config.yaml
n_layer: 15
d_model: 256
n_head: 8
n_kv_head: 4
head_dim: 64
d_mlp: 384
vocab_size: 8192
activation: "swiglu"
norm: "rmsnorm"
norm_place: "pre"
norm_eps: 1e-06
positions: "rope"
rope_base: 1000000.0
rope_fraction: 1.0
qk_norm: false
attn_scale: 0.125
bias: "none"
tie_embeddings: false
parallel_block: false
extras: ["capped logits"]
init: "normal"
init_std_qkv: 0.0193
init_std_o: 0.0
init_std_up: 0.0193
init_std_down: 0.0
optimizer: "soap_variant"
lr: 0.00371
beta1: 0.95
beta2: 0.95
weight_decay: 0.24
lr_head: 0.00516
grad_clip: 0.5
warmup_steps: 200
schedule: "cos"
final_lr_fraction: 0.0
batch_tokens: 65536
seq_len: 512
doc_mask: true
train_tokens: 260600000
steps: 3977
dataset: "wikipedia_en"
Each number is 128 + 24 x the weight over its row's rms, rounded and kept within 0 to 255. Layers, rows and columns count from 0. Numbers have three digits each. The size before them is the row's rms in percent of the matrix's.

# layer 7 attention query, 512x256, rms 0.0769, rows 414-446,477-510, columns 64-127
099:132105124137093111093162155128123156145122143129167137098102171159149146134109097097125143136146132131161117103144145104117103095126146093113116136151146092124132141152123138128063130057140152
099:130143108151144121111147157119159125113134146148075109160138145085153123103105145151083126108128080146164155155142132142067105124115116160117056147127160119151100147157134164102142149160139171
113:160126115110126161131109177170149132089140079109119161096109119094129159166088135129062150146172143113130105168146134142120171124198144121150099138178115116104121164161133181093113127080096109
079:114145128151107112138147110127145173114125140140144102138099116157125130148161105098137118130155142171109174123112146058167091111080095099136132111130113099169099116107132104138110163124136152
096:118157149158167146127123126118109163172119132170146069149133095173093085149190111083177120098089152139174148106090164132130108082110131139091161134114135136120095087149132114147149177150135154
085:111116131168148137151126120157140078147132131142092103121140168158139152109139108136128132110113138138155156083125159142123134130086120141141145125090093118158120091135131114132139110140130118
090:122104138113085126138134152116141131113123158127113159093164156102161159091086120155134119183165105152098121143157136177124108141125163162152120141147118124121109145136129147109083121114078106
091:124165151115135154106102114183157118143117104117158123099099133109074137131124133106151140116139112146124149124100144144126144111126116117118166133159136137100100146140132154105122160123136108
097:135089131156152129172158153156121136161108109083148148131143117125139104104115126109133175129131118116149083110141106174126129135171135176129087106149109129129125158067123136103136168120176079
098:129122141076117125149156114128160103149125091146139104144095138108105134157121104112120148109136113135120123087120072093150107073146120112117136142148160122148131088124117115081123198121137124
080:128142131143138142101107123104157091125163126142124143179152102128126119155124158146154082119139158143135154121109127155113113101111085114087136175117103151123152162099118151152090140110109208
078:126130115127123148103078123110093140150156093140155098159114099124130088103170126158145125134111113159097112135092103130159107106119157095114108138163147160164136110141152084151083156134152131
116:148108127159170080136132120117137111152150127115117088156120099139111130155093141087156115135108153136126113135090129114112136152149137142132131132141132136152131123128147130130139166132125099
101:110138154118153140114131111124145127143089128123113104131101145138121138127184164124119185156110200131127170084131115108117133120071110140139071174137115145191128128121141132111119159132150152
108:149097156154113088146132115125099159153136140075115155109124129128108121123122106134135147121102093118111173130138159114114124153144157085083170107136111126127110105172179154127131120141109138
098:113111119112120156114115167191152145127158094113130087137095123154108140146129123135120120110138146112174151152119132154138176095162119131122139128210130120097104167139127124096114102108161145
102:124066102138089124139109130167118114134116147109121165121130111155095104117163133122120084118099090119093133138184114164138118113155102146121132143136121070134129169132154100094130144175148107
098:141089148165125121129136138111114144102138087172122191119119148115092101134102157128165123105146145080157186134130148137195088132113141137158156153087176139132134141167137137145104122109098116
094:132131117133111098143102158182188110148122087117142134087102141115184144133160106125129181129153081106129149107133140178134136149112092135126136151129102140119131128165117152104134097162132099
094:159077131136167095116125130119103108116117162151133166148164134120142126110085161132104146124122168095127124155126145168109139130119128140141178119164115130146147133132166137107120119142153143
099:125121127087131138096120119132142097096092111116112139109126050114162144120148118123128091106156120137124116118136156159166073160107104145137108120138110131183100144137130142143170112130120120
108:179094170110158106118134100145119113125119149126159160138146114104092113116121123131094179093167167154116093151103144150107114122120158142119128125094127125118108175114138148128137109085152157
106:109087123156126114125097101115145128068133126115183096132118169127102105139154120106169110106083135155125109134138142189100131138136155142158121095113090129109132127106136134131118132118081133
101:138150087088079114145113120138191099159142104120139137139153142132162117101133127133102142141132142132145110152135112109148099154084144160099133094123131150092132109153087134119132117121103113
097:088124119138095106124154064149133153118136148136110147113142128117097117150140124134120111134136130129138144157144134139126147107128088149146145113099156157125112094142123158150141122108107112
102:125123105143127174143096123136113134173120144118129120120125141087157068139163095152141123117158134130121174121131135127159169119111075147165081096152098095150166145110131148122106143153107102
102:146124175200111122110155124134080140110161136132136124170175149097125154118148130138137128110116157115130117140119140202115115159068106134196164144123151137140165098160126127128146092146150118
099:169122180166140093112130146152121136101067081139152113132132128147136148187117169062136112147117108097127139160098126123114134091114145106095150095126160143094148092130168145108121140141186137
100:136171158083131154084095095155124141164106124108102079133062106155104105160150137155110100096098114114166115156109118096130137108114142113120150137127107129143135137140157149137112106109139159
108:112095092164121144128105147136175113177130100126104102167144098149158135141117126131146095100135133137120134092107105173120106062138180141150108115126131125128128110133150114151150130147088096
096:116158123096139132140145143157126126113133152104136118143114111151086144191148116125134159125083155157140114150112163126126088176134108151102105162152119108142136122121069156098103121099108153
098:161178120121096131126133168080115123122153150177159136124137161140158145125124122102149141129121104098141140119143113109123117102147119143154152122163157157118084135131119123157173072104147130
098:112155094133178162135107129099145129138127074166124148153084091146093127152159106110137113111135104113108108130127146126112102152123146148132090142089141144122138155139117120113097129161099139
103:140155153104194132115124154123145121148092145086122123145122150157156125117166119101142147117148118124139120123150127146123117122139136123134108154129102106123130168118103115117118202152126165
102:118125110119101134103134170131105132148101122131153126110147125139100135099132115122109123146170157120132097114104115145138103140114101096130142155102113093126131127133088149145119104077112092
109:176152111141104106154186139124073112117133183108100102132126109129137130136105158081139140152148124150075133127107125165144131067134149119123101094118142109124167090067134136106142147144144122
109:100093129100120120091148119104148118153078115067143165145112132161109147146092154150139116156096131131139120105142159144132133108152120140120149126138096102110120140127150141131100138124081114
096:146152111106091140143113177140097086091097086196129088099175142115118163156134108137108094149126144129115095097101115119086136114121111121115167108147109131116135113107096145102161104094137109
102:115139139115106125136104167115116168106096144190139127099146148140141112125174132103109125101124111148087140121146158158116110139136144150127145142095144155128104182131158134132140127133150119
096:114156079126043136146129121131078140130104130103149130123116143142154178077174097108112072163089130166161104138115117111150150128146126110163124104118115168137108125131141062132138144134132126
102:112140117145102129116166091130173124145159128088162148153116144139117149096136144163093132136113067163136123136100117122145117144110114107116119131138147131140128125164144132092119132153149122
109:114159106152130093102140138115114092141130090130122114174139093123085090136115103112131113102107129147124141143120131132150185106111112141098155120137129106145118099108117169091111086099127121
111:137111138138093130116139118142173144153112133081127143102114157127124137158100144152097150120090141123084123118154131175118127143103091077113125136143131098111100140107135142156163118150155166
108:153081162163123124115139126142137166134143137138152136146129100125154133118123160121166126116158123139078104124105155141127134161143151103155122116085149133152137133098108088100114103093152113
098:146174099141136111101154116144140117095138142116118171090168155149131134114187122136089111150183142128147140116109129080101102153109152132154129144160158159143104151135088123141084146152120147
098:169142125113143139134129083167123100123159168172121166167116136149131133111102157133151119142153132166111106175141114137172172129132180116124110130100103125149090126122120129167145164110162122
104:082144130133146121126121080124119107120116134189148130102129115127133164132108107101120084123138087165143144143149150146120161103174122125132106137130211138104129108171117156124134125136115117
092:128132131125132155142140115142112137131128134081130160096108125137114141106147127117123128100087148155106146124142138124174158114104135090121145146113172150166093146116143126163135089111130179
093:134140153158170087136081123121089105141127168060134114106136116109176129137118165229141140108150152136112144126115156181129124155104156098127106132101119101127118123134122093169126125165149120
104:146143106110099153112128129173157106120119119078137160158083133115105121124133111166112101121130094162146117169104127064075128104114116114141162128112080133146137130115129111121135179145147098
091:097078130117113153158128150144160162167122122112158081152109132146130102147110158097160161066135117132128090123131126139179175078111119142106136114146093133122085147116108160143123122118203136
100:097156136123127140126160111099131145078115115168064170140106107091123122134111154134158100143168164142119157128147104088152135134128112145143158105122155129121129116155119097163105161169131116
098:073138108118203090131101172140125148130102146136103177107149124133160155132161107135151117099114128106120145126133110156134086134129149134107131151095167145159113158143143099108117149137106087
111:120105138100148131127075118111096161151151133113119146186149131132173150113085062130157149135184128155113126135139120099102151153120107153159134154129127143138151107152116145108140130134136139
099:156123137102133100153144174133192110122087148101110189140098112089134129159082108169101117134138162141136078141141089169118118136111155111136103120122103121148155136133147138135104203135143114
103:162157172135120136130129125103100103159145118167080143117117101122121107153119144071164125131096194144157117125131130120119149135130115137120144159136149128157133118127115147145159156103132103
097:170138101146116085073137142118113097070108123177115130135123139139129101126116090120110119081169130133152143131130113126137138114140125137104136125124178119123111138088145124133108153162104143
104:093116134111119132108106098121104130126132100157092143138121139132085114112173130124136138107125146142114146099148151080122112154111146168123165119111130137124103102108127102133097120117153138
107:093177128142134104146099128146131134105141132129130143133153127099122124157117096117168100133114124094125117118137090105139117120127140143146080125081145129106134111130121166103113132139090072
101:098111147133099161089138100096149103092107148136139132121132110150148121133142107128178126124122121105141115119121091114174126128115151114101119118137175142116098102130137172137170093105084089
113:173122080105122143100159115112140097128153193139137156123117157122133152144155168119118119139164123152122113093163139146110110108122156131127126123125087142166127104132111153152179113119101116
097:140126139144099101168172157129126119141092148143112129125153137109120166142118140127107082131156097090110133171158130074076111128122135091164159099131139107114116123152133143110139153120117148
107:090107117151120162093114115133124133133171111119120135097137131142168112132110131123115098099167180116151126106126123104120144111110166128119099136110123110078149133127074105103147124111132107
099:140150148114170082157160151148110123106126129129127122135103139106123157161107148136114078158177135124139134166089134159154141119067120125092061159054175109110151113118129111150131128133134084
104:146144161116121096169126120115141176116134159151115108123132114112088139129117111147108133130133137143128122128167089145116120144132144131100140093128133124136171110139142155111139124138137191
097:099108169159161114113139110169156123151140142102172145144168147140136151121125105144087160097077119130132141132115130152115155116151120150169142126159126136103096109111144159134132106106101107
100:128123120137167117120102153120133137164118177161154156126111129125095122100129143112127118142174183142103123122117133146128122093148135151089135146128124124124133119137195098086087169095153149
# layer 7 attention key, 256x256, rms 0.0786, rows 221-253, columns 64-127
101:145110100157138177137112143155108127142128089142139122152135126142118113151106161138142150101128155093105133160115105153147165086146118149146133107127159135131166146117152135119120095151126126
103:139121124102147145128127131153131145120126125153128192120131147126099126118140117131093182168127163142127142138100127157102096102121101146079099140147146117141156164141110122136096113123090130
100:103098096133159118118116083084125139121116130171156112095149080075133070092116115138102140162120139122086112118183166141111146154162147111118109142122142119112090174167160130104125108152110124
079:114141116155083098134093093124164137107134151157172117132117141154127121089129157106128070104137105123128084165135097113147112117122087102142106122122161088143123125124149097099138121168117114
080:127134118082150138141128129126120111136100112127121146130092113098147174156177147157145168103164096138144113112086154123147111130119127136123126163160124161168126136176097159156095162142104128
084:172114126145148119138126127148098124172107115098124138130144151136145103112128114155102134161130159146170166100095162089137173128149119122091121126116122124143147147103158132122121153079128091
077:151104132155087105105140140136144137132120152141121101090109123079121123157123181122141148139136125097124118122114101071101146155141141123108104143128097093128142157158167124095136187123108134
086:146120135107112112108126123155116116101108156146113171103120131124089181137104122095143112122133134136105129162189109143109116109142139097109174135128080147109183121091158127079139100124157108
083:173116094092151125121090109138144098139131136164155158121137141123123144120087135124143088122081124128135154136158109118109168114125174107125117118133138119132137139131119140108140108102159135
095:139140153106136142142143154167129176115108124137125116143157113104161147137136082130155125115162120184148157147111074137148132118096154146173110130057104147144141147135124087105125107141147101
108:114132131136107152119145098144135129150181133133161160117141131117117130112166104078105165145123100146157146101098155129118134099160127104145122108161113155141166121186121092120187148116135119
104:113099140121152142128098137106160111166099124105151109166124138131126119149125107108086116146103113133119086154131184105152141138152127124084070101082153090088137186099127126121147124150126173
100:116093093126105181110124123104121122092141102095124100133094121160066143085127096110118126114140109081117122142123158161099076153127154115173108114127161141141130122129141150179127141156091092
104:153115152120131123127164099108147126120112086118099141114103099135148121124097117116172116119126149136176146132126159129120082088080114134128106155106139144098140121155157111167152164161141120
088:148166152163158153081107114124129109115137104106141165101084120098124156118114134128135138133113112085112143127114156126171121073151148091136145135167074134181092137109155135089144128140146114
096:128106135106153131178094113117116141086138116134087111121146134156100155116109131076119102135099158134094114135159109125098132107128150183139176128137110131160137143151166129135114146136131129
093:148115121161096133131103130147130096110070125106098108141105125116138148111104128155098125140115181155111152121085110096115136152116134126139107138102167158142156091117096142146164124103132122
093:142110146085135145156099149150147111099150103157140145071113157152124107146119123151141097097150153148122141122157094111083152132136139127141116170162131112143126153085146111105114155160113080
096:141127100143116115115122139153142155116149108117156112141096118171120073148188151137119120108083108086123142113103131111137153155149100156153065101145126140147144119138142080136104137115106104
100:163125137121088120141141130123109125102133101156160140145123089191092127117112157100134109109163107133139149122108081128117127114102137122149162111178151136142111106114167132126123080151132123
099:121201111160122161155121135081163080076155128119135113094129123094133127127120133115145099141122178121099148101129127120130139132076148132118067100152131146126114150145124127113144078104144128
097:124147093134135103143143097111101126130162150138105092114137097156135129080164095129057167122109136165147138117094147079178138089115099139135096086096146141125095101154131127141124090122094110
104:122134162151107125102140124179122161140106090097110134124143173126136119161106135122109125133121119121117109135157149099144148121144105145089126091139113160084133160096121126146169165110096157
100:096081134118166177126127158123127127089138119125109139124155111101132143115128135117126091134127139134145130129146143110129119094107133151122123144088154137121130108096075147138121149143152154
106:134144157123124119132156142118114128140119089135150128129134161180141117136113144128157152085086127121126106117147110153143170088156114128124098107112103099099161138143108124086143106131142125
107:142115134163112103092115101148133129134136144147139116112121105114117109141131143074133138120120093122112118128110125110173138094083099116172138137135160197108175166091158128140102110138135128
099:109094099081129103076125130120103149126100122144117131110167119124175133127150097113120139113114114101092164129111163159112088090103139140183108162112106111137151137145141131156101143140111176
105:132118150116124157096152116122120144151157109085091138107142120135110086114124131111100137118104112132139162127106110123112112156146138154158133141129103156127108111142102149106131170130129140
099:142169106146160114142098108141149158112124120123133117126129104171158123134151151157122110102111116114108164127119139091122159149125111104146160138148201112128151135171115149119119149129102083
101:123163115139099082143124136180118118136073088135092129160112102158143141188132129139101152101089132151138105136175145073106145136129136118152112114149121128127149092105147149127142157118140120
095:122100138149165104155121163136112169104114122115126121158147094108095114149127134102120129151104117132118144129140130101112111124168178156129108095112128128152119088161125134172140123120093109
101:135135133145134133087146153126132160118124115114110148128157145139136130141115112129131129104104178125146126146103134138138114096123074110143133127136158163078108128165144122131170117095090097
098:151128117093115138128126116139082094110163153207123102096132151157127148119104135128164144103142123162161126137096134182127180129184089147122143110128153156085139119102135105123114121096103144